python train.py --n_layer=9 --d_model=128 --n_head=2 --n_kv_head=2 --head_dim=64 --d_mlp=320 --vocab_size=8192 --activation="swiglu" --norm="rmsnorm" --norm_place="out" --norm_eps=1e-05 --positions="rope" --rope_base=16800.0 --rope_fraction=1.0 --qk_norm=true --attn_scale=0.125 --bias="none" --tie_embeddings=false --parallel_block=false --init="uniform" --init_std_qkv=0.0519 --init_std_o=0.0519 --init_std_up=0.0519 --init_std_down=0.0328 --optimizer="soap_variant" --lr=0.013 --beta1=0.95 --beta2=0.95 --weight_decay=0.028 --lr_head=0.0432 --grad_clip=1.0 --warmup_steps=76 --schedule="wsd" --decay_fraction=1.0 --decay_shape="linear" --final_lr_fraction=0.0 --batch_tokens=32768 --seq_len=512 --doc_mask=true --train_tokens=109900000 --steps=3354 --dataset="wikipedia_en"
Each number is 200 + 20 x the weight over its row's rms, rounded and kept within 0 to 999. Layers, rows and columns count from 0. The size before them is the row's rms in percent of the matrix's.

# layer 2 MLP gate, 320x128, rms 0.315, rows 239-257, columns 0-127
092,234,231,203,184,178,198,149,205,215,171,207,213,205,185,185,172,198,198,222,217,218,203,228,193,213,222,211,204,176,185,174,207,200,186,181,195,230,204,205,191,212,222,207,201,215,209,167,180,209,195,196,184,160,242,177,214,197,220,158,183,179,232,173,195,208,183,208,207,194,187,180,213,188,189,186,211,189,146,192,179,228,195,230,210,193,194,215,178,207,228,215,208,235,181,181,210,212,179,179,246,204,207,205,182,209,182,184,199,201,170,207,197,231,210,204,203,211,218,205,202,183,180,182,162,238,248,218,166
096,189,212,182,208,237,211,181,203,204,210,185,217,197,183,196,241,186,182,195,221,192,172,188,173,215,206,184,210,180,160,229,195,176,192,195,179,203,227,185,204,200,196,210,201,199,184,174,198,210,237,191,216,210,187,184,175,212,194,208,187,145,188,226,228,180,197,234,204,150,221,201,172,198,188,207,220,185,189,181,194,219,168,178,223,184,203,219,177,136,198,181,178,232,170,198,218,199,170,169,234,218,216,196,224,178,206,221,211,213,201,193,169,190,164,178,168,189,195,211,216,210,223,183,208,192,202,181,206
098,213,206,181,179,176,211,207,196,197,190,193,201,214,194,218,215,246,196,166,137,196,173,210,227,223,204,186,192,184,178,209,196,176,200,186,218,209,183,181,207,195,183,216,231,222,192,166,198,183,224,249,222,223,209,200,177,223,222,233,206,198,194,169,206,175,208,183,205,185,208,179,204,205,217,209,200,168,205,171,190,205,231,194,195,214,202,184,218,179,190,230,184,183,167,223,243,170,196,174,157,173,199,204,196,197,187,176,178,217,188,205,194,189,189,191,208,212,217,242,260,203,200,192,230,196,198,209,187
103,212,195,175,188,183,189,181,212,209,202,183,156,248,213,209,210,208,202,230,186,226,240,186,241,173,208,195,213,218,201,186,225,189,209,176,238,172,222,170,233,167,203,223,186,198,196,204,151,219,204,206,226,191,196,205,196,191,174,188,197,208,199,207,195,238,232,209,209,217,206,224,215,197,206,216,213,177,173,199,168,203,189,187,210,178,151,169,207,169,195,204,178,208,175,196,208,218,184,192,194,212,195,187,202,196,164,247,177,184,194,178,173,202,220,194,193,206,243,213,202,199,208,218,188,222,222,198,163
094,201,223,219,237,190,252,193,211,214,210,210,203,192,215,172,197,191,188,182,250,167,173,187,196,203,238,173,205,232,211,211,240,239,212,203,186,221,173,185,202,208,199,206,205,220,243,188,216,177,168,210,187,206,189,187,200,208,192,199,204,180,225,217,185,189,190,193,188,219,191,203,204,223,218,193,204,189,176,198,218,187,181,208,196,168,192,240,215,211,161,211,227,198,187,184,200,185,225,219,199,244,212,186,180,195,220,211,199,215,195,202,160,237,199,198,208,153,179,211,218,205,164,208,221,175,166,188,224
100,169,191,187,170,228,228,195,200,217,210,198,225,195,169,227,227,155,209,201,225,214,202,219,220,216,207,207,202,216,220,211,198,165,213,235,158,196,224,162,172,228,233,202,199,203,201,232,195,217,208,184,183,156,209,200,197,189,170,210,171,201,203,194,193,219,175,242,165,211,207,199,194,187,184,206,189,239,232,198,202,188,190,194,213,213,178,201,196,218,225,193,211,207,178,198,175,191,167,214,205,223,184,229,229,183,238,209,226,191,197,202,238,207,236,168,207,203,207,183,167,201,207,191,201,237,195,205,189
108,188,230,205,219,180,207,184,206,199,195,206,198,198,197,191,197,197,207,167,193,225,224,220,213,196,202,206,226,214,186,206,208,240,261,216,223,196,211,152,208,186,186,216,223,213,230,196,190,206,223,224,192,218,209,199,192,200,152,191,190,188,206,207,225,189,161,193,161,170,189,182,167,198,218,204,211,202,164,232,199,200,212,190,204,201,230,199,202,176,189,226,198,207,177,215,192,159,180,184,198,152,222,220,207,195,213,174,198,246,192,203,203,216,176,195,165,177,198,216,197,218,228,167,179,158,205,221,210
099,222,223,182,204,180,199,227,214,192,231,227,226,224,185,222,192,199,169,147,192,246,182,186,213,211,187,171,180,208,199,187,207,238,194,239,206,189,149,186,209,229,179,198,220,190,221,185,181,198,207,210,214,201,186,211,171,207,215,186,199,206,164,180,207,192,169,196,214,200,203,208,194,183,185,225,203,200,199,179,210,198,202,180,230,182,164,185,186,170,228,227,213,178,186,177,184,227,230,222,206,219,198,215,204,204,197,171,199,212,191,255,171,193,167,155,194,205,194,211,196,182,202,210,218,188,228,203,179
109,194,209,177,184,162,201,204,192,173,194,198,205,220,210,197,186,250,187,200,181,234,167,186,225,161,230,167,185,205,191,185,201,200,220,201,221,164,219,185,205,186,216,194,215,165,212,178,148,218,229,228,209,177,181,227,195,163,161,186,155,184,202,197,177,215,214,225,195,199,199,172,191,190,184,171,218,203,173,185,189,208,201,173,205,214,251,185,188,206,203,205,209,217,196,185,176,225,172,200,188,202,209,170,188,197,198,191,149,193,202,215,206,213,192,186,199,212,209,190,223,175,204,185,215,202,198,225,168
098,226,221,203,196,238,175,211,206,224,212,211,206,193,210,191,207,190,154,194,198,202,220,221,198,248,219,222,202,172,224,213,179,184,211,212,194,238,203,183,219,174,182,191,213,211,220,197,207,208,182,196,200,196,193,212,173,168,213,232,185,216,201,229,187,221,190,184,189,230,220,190,214,209,174,188,225,197,172,206,224,173,191,191,224,214,183,219,191,219,227,180,223,205,171,247,199,213,212,222,211,216,223,175,202,189,241,206,167,181,194,217,163,187,231,223,222,203,187,213,193,167,193,176,167,196,185,145,210
093,222,189,216,205,202,215,251,190,174,198,192,194,188,213,149,194,202,209,201,189,213,214,212,202,194,220,213,173,181,203,193,189,195,235,202,208,203,215,167,215,217,240,206,180,221,205,184,200,185,208,172,172,201,238,204,228,231,206,213,220,204,216,201,218,179,222,212,212,221,163,146,207,193,217,228,249,199,158,188,222,208,193,230,206,191,217,250,174,210,199,237,199,190,189,202,205,210,216,182,221,194,219,177,207,201,214,217,225,200,212,218,177,220,207,185,212,194,177,215,170,160,212,198,180,171,203,169,201
104,212,171,222,161,166,194,222,212,187,193,172,198,229,220,204,188,149,221,204,229,210,201,223,206,190,183,245,204,197,181,216,194,157,206,207,177,202,204,204,179,201,237,174,176,155,176,202,156,205,216,178,163,214,220,178,191,212,231,191,222,211,198,179,204,188,209,213,186,214,170,179,241,202,187,192,167,212,182,184,220,181,192,180,225,224,202,190,197,199,185,164,198,198,216,204,207,214,197,216,223,160,172,221,205,201,234,212,162,223,172,189,197,221,186,187,206,209,199,195,180,184,194,185,199,217,208,205,195
103,215,193,196,200,197,190,195,214,233,211,201,171,174,175,206,231,170,192,212,221,195,207,210,209,167,180,184,154,218,197,171,189,179,179,211,193,151,190,194,256,209,217,191,222,256,193,179,165,221,194,180,207,224,219,232,224,193,191,207,194,203,221,203,222,220,201,188,187,174,164,195,198,215,212,206,217,219,204,203,203,197,209,208,221,201,213,159,196,191,171,181,184,205,216,216,203,173,227,210,194,161,191,177,196,202,217,201,184,218,209,177,216,162,164,176,208,237,180,226,200,211,187,163,216,219,189,195,199
110,199,191,179,188,228,208,191,180,204,218,220,192,196,165,210,196,236,194,198,163,202,199,174,183,209,189,163,228,207,177,169,193,219,180,167,214,188,229,241,189,186,205,184,237,233,240,192,242,190,187,202,203,231,198,207,213,210,188,195,175,210,159,186,167,183,225,206,209,188,198,197,205,172,193,210,228,173,210,202,169,172,202,220,209,215,207,191,223,211,194,193,223,183,174,215,198,200,203,214,202,213,177,158,217,207,200,172,180,179,207,188,189,198,194,226,205,218,182,206,213,253,199,237,178,217,195,180,246
104,193,203,195,191,209,192,186,177,179,190,195,178,184,217,179,218,168,207,193,169,200,192,212,192,201,238,208,161,217,188,196,168,200,176,193,208,215,177,182,217,193,169,204,203,204,167,218,193,157,177,218,218,236,202,217,205,230,199,178,179,203,195,185,152,170,192,192,229,220,182,222,164,211,199,165,227,199,204,163,191,191,225,234,215,209,228,164,231,196,187,194,209,206,195,198,211,233,211,213,208,222,187,208,193,213,187,215,205,183,214,215,185,262,213,244,185,217,213,198,221,229,212,208,213,188,172,183,226
102,170,185,174,197,208,204,185,244,180,191,229,199,186,225,199,181,174,212,197,194,184,193,200,161,198,191,169,169,242,203,182,203,189,172,174,215,214,158,246,176,191,211,193,218,219,210,163,195,205,194,179,204,212,193,208,198,209,219,213,201,210,222,195,207,233,159,185,202,194,229,208,198,201,225,194,208,229,217,191,175,194,191,207,224,184,182,196,222,226,156,210,180,170,195,183,202,203,188,232,196,163,200,190,193,216,214,205,196,226,229,195,218,213,182,251,182,187,207,230,194,228,239,207,211,182,180,171,177
100,218,214,228,194,195,184,185,193,159,219,218,186,179,179,190,196,199,183,207,212,188,230,199,217,209,171,182,220,186,195,219,176,196,219,228,199,177,206,250,197,205,206,201,192,214,197,204,221,167,162,208,208,209,206,170,224,182,191,163,182,171,197,205,190,210,146,183,186,211,243,214,208,187,189,225,212,197,231,185,212,195,203,217,178,209,165,182,202,183,213,206,235,214,169,179,237,166,228,226,219,188,179,216,212,225,226,186,199,246,200,188,176,165,217,194,186,203,171,192,220,205,228,209,193,185,179,218,217
097,201,188,177,192,204,165,223,200,251,186,214,219,225,222,247,227,240,163,146,201,202,197,192,208,201,214,162,194,211,199,205,183,174,197,202,225,168,173,185,197,211,182,196,180,180,199,229,195,193,209,198,198,206,204,190,179,173,201,200,190,221,216,216,183,198,216,215,195,186,221,211,203,202,189,195,194,215,184,187,181,208,210,213,250,190,200,232,238,199,209,212,202,222,230,206,180,229,194,184,206,235,190,202,221,181,172,201,185,220,197,220,185,189,171,193,197,167,191,175,232,220,258,174,172,197,205,191,180
103,186,218,202,203,198,201,197,188,177,181,205,182,187,217,172,184,153,213,188,224,217,195,225,203,208,233,187,214,221,217,178,167,197,213,204,220,221,186,204,191,186,203,183,195,181,195,164,209,209,213,175,168,221,174,230,217,194,203,182,185,193,211,211,226,186,184,179,188,219,190,191,186,188,201,252,218,207,199,230,226,223,191,218,192,220,215,253,201,207,217,224,223,193,202,186,191,201,238,229,188,207,163,191,224,173,231,186,153,245,172,230,188,181,221,202,207,205,230,177,191,183,176,188,204,168,199,217,225
# layer 2 MLP up, 320x128, rms 0.322, rows 239-256, columns 0-127
100,188,199,188,186,203,187,223,217,184,198,218,217,195,201,195,199,173,195,164,211,210,208,238,172,213,206,236,191,195,203,219,158,165,206,203,215,204,154,203,184,205,203,201,195,184,228,203,209,168,191,226,217,187,180,207,223,211,192,217,238,216,178,190,199,177,205,178,184,181,207,203,183,210,194,200,197,197,194,215,228,198,202,163,208,175,197,185,214,190,174,203,185,191,204,198,194,138,277,208,168,210,189,159,226,222,234,196,186,200,184,197,202,231,172,194,175,192,168,202,236,200,225,191,226,182,209,222,197
097,198,213,182,208,157,158,189,156,185,240,208,214,206,199,220,196,231,199,198,195,160,196,194,190,206,168,191,221,191,200,235,172,174,214,191,170,164,184,180,183,223,213,204,182,201,184,201,194,147,200,217,213,208,222,188,197,212,185,241,184,187,180,210,199,149,209,223,208,217,188,191,189,221,204,200,219,194,216,204,182,169,211,215,155,224,242,165,207,174,174,224,192,218,198,186,215,183,189,217,198,195,204,207,208,189,216,214,201,195,203,177,218,186,162,249,196,209,204,181,230,202,198,176,186,194,201,206,191
089,179,197,203,215,221,187,210,204,198,213,197,188,192,219,198,162,184,217,235,257,211,232,183,183,181,196,221,206,204,207,184,199,210,221,223,189,173,199,224,220,195,230,187,161,176,212,224,203,224,188,136,182,160,188,196,216,190,166,164,198,200,202,219,194,209,171,225,199,214,196,225,203,198,181,189,193,234,176,221,201,205,188,204,219,206,205,205,189,217,224,171,237,223,215,196,159,216,195,213,246,221,191,208,187,204,204,215,218,172,194,209,200,216,210,216,218,194,189,163,155,191,227,206,170,221,201,193,204
099,204,193,207,201,216,207,178,196,214,195,207,204,203,183,196,149,214,222,196,205,183,159,192,176,194,186,203,221,186,216,187,198,235,172,190,204,209,182,199,202,219,209,161,220,212,184,208,199,201,218,192,203,229,189,202,230,227,226,204,193,183,184,187,220,203,157,177,182,184,178,211,166,215,227,201,230,209,206,190,223,198,215,218,212,209,229,240,193,252,228,206,216,157,203,171,178,216,212,228,196,176,222,208,206,184,237,135,196,211,225,225,210,182,178,234,195,163,195,185,203,207,204,197,215,182,220,203,213
093,246,169,186,208,205,193,192,211,200,195,182,202,219,202,242,211,210,227,235,173,178,234,228,180,199,194,184,197,178,147,223,201,191,180,203,163,149,200,213,218,209,203,207,167,202,195,230,231,184,210,190,179,189,227,225,165,188,211,224,218,183,203,198,160,219,179,215,222,202,245,207,204,196,181,206,209,212,189,175,201,165,209,200,211,217,171,182,188,162,178,234,205,228,228,224,202,199,201,165,202,199,190,215,187,199,192,208,221,185,154,199,199,198,195,182,218,173,192,219,195,196,215,191,198,207,197,217,192
099,176,209,192,180,230,193,211,180,217,190,208,228,169,195,213,250,178,187,228,214,191,188,198,222,180,200,234,202,222,257,239,182,201,205,199,180,203,194,152,182,228,222,233,172,179,206,181,181,223,213,212,199,194,208,217,206,188,186,233,197,198,176,221,232,213,203,212,193,224,189,189,181,228,186,227,176,200,227,188,220,181,223,181,227,219,206,184,203,196,198,188,197,208,206,217,156,213,184,161,207,229,200,187,242,187,217,188,219,213,203,203,193,200,226,164,196,219,188,206,167,184,216,181,220,209,173,208,210
108,195,240,198,225,140,200,195,193,207,216,169,230,210,174,216,248,233,176,207,230,232,191,180,205,157,204,188,182,223,215,213,208,239,220,198,198,215,222,169,183,209,204,203,176,186,193,215,207,188,241,200,212,203,222,210,169,212,189,215,199,211,199,221,214,214,217,196,182,198,215,200,166,182,201,195,195,191,221,219,218,180,196,200,198,184,224,179,160,197,170,196,188,182,200,177,202,201,220,199,213,213,237,213,219,170,193,157,248,201,213,202,204,193,206,242,205,225,209,200,226,195,198,178,192,182,217,234,195
104,171,164,199,202,188,224,220,227,232,167,200,205,212,178,182,181,193,205,174,211,172,153,172,204,175,196,182,197,210,187,207,239,206,212,170,171,217,234,183,176,179,243,188,188,206,207,204,188,209,165,226,207,204,176,190,225,216,224,185,175,217,224,199,221,204,198,195,200,199,212,223,220,203,218,201,212,182,201,187,173,221,221,193,173,175,221,220,219,194,182,179,185,199,231,171,196,170,207,218,183,184,203,211,206,192,179,185,148,177,196,191,203,231,172,208,201,180,236,187,240,224,210,166,193,192,184,196,212
115,204,209,177,178,198,210,229,218,238,233,174,203,213,203,206,184,233,224,212,194,183,220,184,186,168,184,195,183,135,197,181,218,182,231,209,199,171,176,192,168,205,197,218,217,203,237,221,152,204,206,198,197,237,229,220,201,211,203,172,185,187,213,219,197,188,178,182,219,203,193,191,181,182,206,219,174,187,201,180,208,211,179,228,204,182,183,176,206,199,162,186,167,190,167,216,208,190,170,209,250,215,197,213,154,184,185,188,209,187,193,187,222,182,214,199,176,202,205,189,233,227,199,181,188,220,197,204,188
104,189,168,171,191,151,198,212,175,162,185,210,171,213,195,218,192,187,186,235,190,202,183,188,209,166,209,169,209,205,181,195,213,212,198,186,208,185,223,187,161,218,242,189,224,178,188,219,236,210,230,221,191,190,243,175,161,197,176,154,206,185,221,157,210,218,189,209,201,168,180,201,219,159,223,200,209,162,212,207,193,214,206,207,197,203,198,210,184,182,212,181,188,231,212,183,173,219,198,184,198,171,234,226,183,222,176,188,198,214,228,208,219,198,179,211,203,213,198,200,201,203,208,197,234,188,213,205,205
094,208,180,204,204,169,180,257,209,198,212,187,191,178,238,177,200,195,212,217,161,176,235,218,225,214,216,221,174,218,203,193,195,209,196,224,200,219,219,188,220,237,217,212,161,222,196,208,198,197,198,161,186,192,218,244,205,223,227,212,248,208,188,194,182,180,188,195,221,177,160,165,183,195,188,240,208,190,179,217,211,188,193,199,213,184,207,221,180,221,177,229,169,211,209,191,220,224,214,167,219,192,216,186,186,206,196,204,217,208,226,216,191,214,200,193,189,208,206,220,210,159,225,231,204,188,226,180,206
101,190,203,191,211,199,196,196,215,182,191,186,193,230,203,248,186,192,169,211,198,205,211,214,272,186,211,188,213,223,172,203,186,202,218,178,212,189,224,156,217,210,184,223,190,199,211,230,226,220,221,234,249,191,225,191,196,205,195,165,202,181,182,208,168,198,203,231,185,211,194,214,174,190,218,186,217,220,213,233,186,205,187,216,220,205,202,183,198,205,187,217,204,220,192,226,224,217,176,161,192,178,205,199,214,204,190,179,222,237,186,199,203,193,206,214,191,193,231,235,168,140,219,188,176,210,193,182,206
094,226,203,211,199,186,176,215,218,229,183,184,177,150,151,206,209,182,211,203,223,184,200,204,192,156,175,196,163,216,203,170,206,200,169,204,178,195,202,196,231,195,209,187,220,249,189,163,148,213,207,184,197,224,229,228,235,172,190,224,208,194,220,214,217,222,181,179,185,196,183,206,178,209,206,218,204,207,211,211,191,200,198,210,226,195,186,189,203,193,206,184,185,215,262,213,194,189,231,201,209,156,213,203,200,186,219,193,181,200,222,195,215,162,170,190,210,217,187,208,199,209,190,165,215,218,220,197,194
108,201,187,172,204,220,188,183,186,211,207,191,208,212,172,230,196,245,173,192,174,179,214,205,185,219,170,164,222,217,180,154,199,203,169,166,211,185,209,226,177,202,188,213,223,229,227,181,210,188,192,190,200,210,199,177,190,199,187,180,186,223,143,179,179,174,213,207,203,201,191,183,206,177,176,190,235,179,196,184,167,191,194,205,224,232,208,187,201,206,190,184,208,210,183,224,196,195,181,192,227,225,194,175,186,208,178,174,202,189,204,148,197,196,204,210,208,225,204,191,217,244,224,227,185,234,177,182,236
090,229,204,204,193,182,216,210,227,214,201,208,196,240,187,234,161,233,199,232,236,159,200,166,218,201,177,194,233,183,191,185,208,180,202,189,202,203,229,213,184,184,232,197,201,208,208,199,198,219,213,186,186,191,167,177,194,166,193,190,206,195,209,215,235,214,226,237,178,181,224,207,244,204,220,209,187,207,196,222,207,216,196,166,186,198,133,227,190,193,209,215,208,177,219,202,205,171,181,219,189,194,216,189,210,179,210,185,184,208,200,199,197,147,184,180,204,188,197,199,196,187,207,185,183,206,230,233,159
103,188,187,178,203,202,213,201,202,180,205,244,207,208,189,189,194,193,195,158,176,178,172,205,197,193,220,182,189,205,213,213,216,192,199,159,212,218,174,212,184,167,207,198,202,209,217,159,199,238,181,174,218,203,197,198,169,239,200,200,218,225,224,190,207,200,163,203,182,196,215,181,190,201,205,202,196,211,217,175,207,195,188,206,212,166,189,220,222,213,170,203,197,166,197,176,209,194,173,220,181,166,206,210,198,218,209,187,192,221,239,218,245,226,204,222,172,198,194,234,174,231,239,206,223,166,148,168,192
101,205,194,238,209,193,179,186,212,187,180,201,176,182,211,225,191,242,167,197,206,173,209,196,206,198,201,211,236,185,223,164,187,213,201,209,183,234,217,227,231,171,189,220,178,215,205,217,214,166,140,202,190,194,183,184,210,223,226,217,162,197,211,203,218,197,194,175,206,200,198,205,198,207,189,150,225,167,197,181,172,189,205,200,224,215,195,188,185,242,252,200,210,212,203,194,233,200,230,189,192,220,158,193,179,215,234,180,180,204,170,210,171,217,195,228,202,216,200,186,213,203,188,205,221,210,191,194,190
097,186,219,210,209,207,205,185,205,150,202,212,166,171,163,210,198,194,223,207,197,181,171,200,203,204,223,198,226,196,225,167,201,229,242,177,185,152,216,185,212,201,184,215,221,174,174,168,200,202,224,195,207,191,242,175,238,200,212,205,194,183,186,196,187,215,193,203,143,185,192,219,192,208,192,181,186,199,211,220,219,199,195,187,205,198,167,206,193,183,209,212,175,228,241,179,159,184,215,202,199,167,202,224,175,219,196,185,170,178,223,177,217,166,232,222,194,204,197,184,176,211,178,193,212,189,177,198,214
# layer 2 MLP down (transposed), 320x128, rms 0.293, rows 239-256, columns 0-127
098,229,205,226,218,202,177,198,192,201,212,202,188,220,220,191,205,203,215,215,214,200,205,232,193,180,153,183,169,185,201,209,212,177,211,170,187,233,221,239,215,208,237,178,158,219,223,180,206,184,210,207,195,173,181,194,224,206,160,191,201,214,213,208,187,179,207,180,208,238,180,206,227,199,262,192,224,185,182,196,165,204,229,221,213,208,205,220,222,187,215,149,186,176,230,217,220,193,178,204,180,225,217,184,188,207,176,206,197,207,216,211,193,203,179,223,194,225,196,209,195,233,200,208,234,184,218,164,199
099,214,222,199,179,242,210,168,211,216,216,200,211,206,197,153,201,187,233,161,221,229,145,200,201,184,209,205,176,189,187,221,210,207,170,187,220,207,237,206,216,189,197,185,202,182,233,200,204,260,200,197,224,225,196,226,193,166,209,197,237,186,192,234,216,202,175,203,184,182,207,218,188,167,214,202,185,179,187,200,196,202,207,190,230,167,188,195,205,197,203,161,200,210,219,205,189,215,178,191,212,190,201,196,216,176,191,184,211,239,172,195,202,217,257,203,191,204,173,226,189,200,184,207,232,208,211,220,217
099,214,181,185,201,206,177,184,196,169,199,178,184,213,177,234,202,238,158,168,163,212,202,206,184,179,213,192,187,171,195,152,213,173,190,179,236,188,189,194,199,187,221,237,211,207,229,192,158,174,197,240,189,195,223,176,210,204,191,205,226,208,207,158,195,172,208,215,213,182,176,236,171,223,200,218,208,216,195,184,203,200,202,193,209,185,187,183,212,184,206,192,175,193,176,169,214,169,202,159,179,184,196,191,211,215,215,180,164,189,187,198,180,190,181,184,217,216,226,220,233,202,209,215,223,183,173,193,173
097,249,206,206,192,196,191,205,226,178,193,172,176,253,189,202,204,216,224,214,214,219,189,190,209,211,173,183,193,180,217,156,243,226,204,208,219,171,180,166,219,185,191,216,211,194,171,207,220,217,202,218,223,232,217,226,212,201,210,172,177,192,158,206,236,193,222,205,199,205,214,214,218,162,196,174,201,207,219,210,185,207,211,198,176,174,202,199,200,175,194,202,202,200,218,174,165,181,171,209,203,207,206,229,189,184,214,222,235,208,178,209,186,226,244,198,166,217,200,207,172,206,204,238,202,201,238,204,198
090,173,222,225,224,212,225,221,209,190,182,208,160,227,213,184,183,219,204,174,230,205,153,245,226,182,162,203,220,214,232,183,214,220,175,202,222,230,197,207,181,216,212,204,226,215,205,180,176,189,174,206,211,192,151,178,168,186,173,175,190,214,187,186,186,205,209,197,199,219,164,180,202,216,224,202,220,193,177,211,194,204,194,179,193,207,188,187,219,196,170,222,206,180,229,183,185,181,180,199,185,200,204,221,223,204,201,191,171,210,226,203,232,185,203,209,225,200,181,225,188,207,218,198,220,138,187,211,224
091,184,173,226,215,174,195,207,187,189,219,217,186,208,199,177,202,248,202,163,204,186,193,190,217,178,185,184,176,181,175,188,185,212,206,193,269,227,214,218,214,173,186,206,214,201,217,204,175,179,222,195,220,202,193,208,181,218,246,183,203,226,206,189,189,204,197,173,202,178,222,210,225,205,217,196,207,180,207,226,186,181,182,220,184,177,221,219,200,209,200,202,212,199,189,210,232,234,227,213,189,165,192,195,176,209,200,223,165,158,196,193,158,223,163,236,197,174,193,180,227,196,161,196,195,207,230,204,184
102,195,182,211,193,238,194,253,203,200,175,234,216,197,195,210,193,163,226,194,202,169,220,198,210,247,170,211,204,196,219,214,206,154,198,177,223,201,162,209,203,217,227,186,199,208,212,198,193,223,172,195,175,200,190,183,206,203,218,198,211,169,219,192,154,206,204,186,218,221,194,209,239,190,201,217,183,219,182,186,209,207,219,199,197,219,204,221,208,181,255,225,233,215,179,205,206,227,197,200,189,190,167,184,189,213,198,239,160,175,226,250,198,216,228,196,192,192,187,196,198,211,211,197,216,235,209,188,200
102,230,201,194,188,197,187,187,164,172,175,210,183,190,215,206,216,202,181,238,178,185,225,211,208,192,215,201,196,178,194,199,148,207,201,208,226,210,162,208,198,234,207,196,198,216,162,221,172,173,202,177,224,185,214,245,186,194,227,203,208,216,214,193,188,175,225,188,184,197,195,163,175,197,183,213,159,197,204,207,201,175,181,214,189,228,173,190,204,181,202,206,218,188,209,247,190,213,198,186,236,195,202,209,213,205,240,201,251,199,195,237,182,149,202,169,190,221,190,194,182,212,223,202,182,229,212,214,194
101,193,184,210,188,176,179,177,152,214,206,215,216,203,210,225,266,169,191,176,194,233,183,214,213,216,187,184,160,243,167,195,206,188,176,185,201,195,206,200,185,203,200,159,212,220,193,195,202,208,208,180,229,166,168,180,197,184,209,197,214,207,206,205,196,191,236,180,198,192,219,180,173,182,192,225,215,221,197,160,183,190,231,177,213,230,218,217,203,196,187,200,211,167,197,189,226,199,236,202,177,200,202,157,213,227,218,195,196,172,217,203,172,234,175,224,208,190,192,185,202,207,203,189,212,227,177,220,213
100,216,216,208,206,225,210,194,222,212,164,214,199,199,210,188,198,183,157,195,196,171,261,203,178,233,211,215,183,192,202,210,199,197,197,207,184,227,175,198,256,198,184,212,168,247,213,227,186,222,173,214,182,212,182,228,213,165,214,235,198,224,193,214,175,181,231,177,189,231,209,202,221,220,165,178,196,238,204,212,192,178,187,204,229,195,222,219,205,172,222,198,190,165,167,222,205,193,174,188,203,220,168,184,171,191,242,215,191,189,193,195,178,180,200,196,201,200,219,185,211,208,197,194,194,203,202,197,211
096,210,215,176,197,189,197,208,208,175,201,169,173,183,169,195,208,237,182,185,230,217,191,189,152,195,167,180,193,191,257,224,195,210,160,179,211,215,198,213,187,188,191,216,197,205,215,198,200,199,197,193,200,236,191,196,175,156,198,195,192,210,196,187,231,239,185,204,192,162,202,244,220,220,213,192,232,173,164,211,178,211,183,228,198,223,164,217,202,186,159,160,182,224,202,211,243,232,202,220,195,202,194,212,208,190,183,175,186,209,193,212,229,183,213,217,201,195,189,195,198,225,182,183,189,204,193,201,220
108,224,178,182,206,185,206,204,191,221,218,172,237,207,178,211,223,174,168,195,200,211,192,196,193,208,182,215,185,175,166,208,213,141,191,200,197,190,194,221,170,188,230,175,176,174,207,227,146,183,192,141,176,200,205,190,184,184,207,200,185,213,222,168,201,199,200,190,189,196,206,214,204,197,200,219,221,222,182,187,204,215,240,164,202,208,208,250,223,186,201,206,192,210,199,203,247,187,211,221,207,224,196,176,214,198,206,183,169,187,201,181,199,226,173,175,230,216,206,180,203,204,185,206,211,208,178,171,164
100,168,207,180,188,187,151,212,181,199,209,213,219,213,218,204,183,239,163,199,202,233,193,187,218,226,225,210,197,149,199,240,196,248,212,223,214,229,213,224,178,174,146,180,194,186,190,228,199,204,183,179,192,196,216,180,177,190,218,188,198,199,218,206,209,221,194,222,199,190,201,183,220,194,177,195,217,199,202,189,197,212,174,219,208,217,194,200,184,227,193,218,205,189,166,205,221,206,185,230,212,209,161,206,207,188,209,192,186,175,211,183,175,210,152,228,190,192,204,181,213,168,209,210,210,150,189,197,163
093,170,193,226,190,222,172,226,224,183,178,221,179,217,194,172,220,173,206,213,191,215,196,213,214,195,252,229,206,209,228,176,199,169,198,205,207,205,175,176,225,227,224,204,212,187,191,221,200,213,212,220,192,191,207,225,200,183,207,196,206,189,204,222,221,227,183,206,187,172,227,211,225,199,183,211,186,175,190,204,260,217,187,213,180,167,171,174,221,206,218,182,178,186,217,171,200,171,188,220,190,177,214,219,216,187,208,179,181,215,212,197,197,239,257,215,179,194,224,218,193,190,198,162,219,193,233,216,182
097,189,218,192,194,186,198,211,192,170,193,193,179,187,204,170,232,200,174,164,192,201,172,169,221,208,229,212,179,170,208,233,180,206,199,209,236,215,197,174,201,221,205,177,166,197,209,228,243,178,182,205,210,230,218,198,195,227,205,223,206,207,171,197,173,229,183,200,210,196,212,235,188,198,239,188,194,214,176,203,198,168,200,225,195,199,205,169,242,181,198,226,212,201,222,176,189,195,208,212,237,209,170,186,220,216,210,217,222,193,192,187,189,263,223,200,191,196,205,215,192,223,226,210,194,223,211,162,231
099,187,172,216,231,198,208,202,197,196,202,195,237,191,179,190,199,200,174,213,178,244,210,227,223,209,206,214,217,199,207,228,171,184,206,234,198,207,202,210,221,207,164,204,199,191,215,226,182,211,204,235,160,227,194,211,208,169,151,193,188,169,174,174,198,171,211,207,189,197,175,169,226,207,175,168,199,190,215,199,193,201,207,207,209,209,205,175,150,208,214,181,207,235,197,182,171,186,220,202,184,216,205,198,212,220,182,195,198,190,183,200,212,171,213,174,214,216,201,147,208,140,172,193,178,209,219,223,211
104,178,190,210,208,181,238,212,195,202,214,201,175,178,184,202,213,176,194,221,186,223,183,218,205,192,179,185,141,235,163,227,191,191,163,185,228,200,193,216,207,241,210,192,156,203,235,185,184,197,229,171,223,184,184,220,218,181,181,145,222,224,201,218,213,223,211,193,187,226,201,215,176,210,202,242,197,164,198,211,225,198,193,190,200,218,217,211,232,181,152,221,186,170,217,222,213,185,203,211,195,187,231,198,212,186,188,222,187,200,205,202,214,197,230,182,190,175,204,205,186,210,201,180,194,185,178,198,201
099,212,225,190,173,196,181,196,204,216,209,176,205,205,192,212,206,210,226,165,204,207,221,205,172,207,150,192,242,180,199,204,217,212,184,212,203,207,195,183,215,183,196,217,202,215,201,213,220,229,216,184,177,197,172,221,192,190,187,209,223,177,205,196,236,216,201,208,244,192,187,164,203,184,200,225,199,212,205,198,196,188,204,214,220,166,244,209,198,185,231,189,187,152,181,196,237,195,196,216,153,208,199,180,197,218,206,197,286,213,183,196,205,219,167,173,215,204,205,193,198,180,173,210,190,230,194,198,174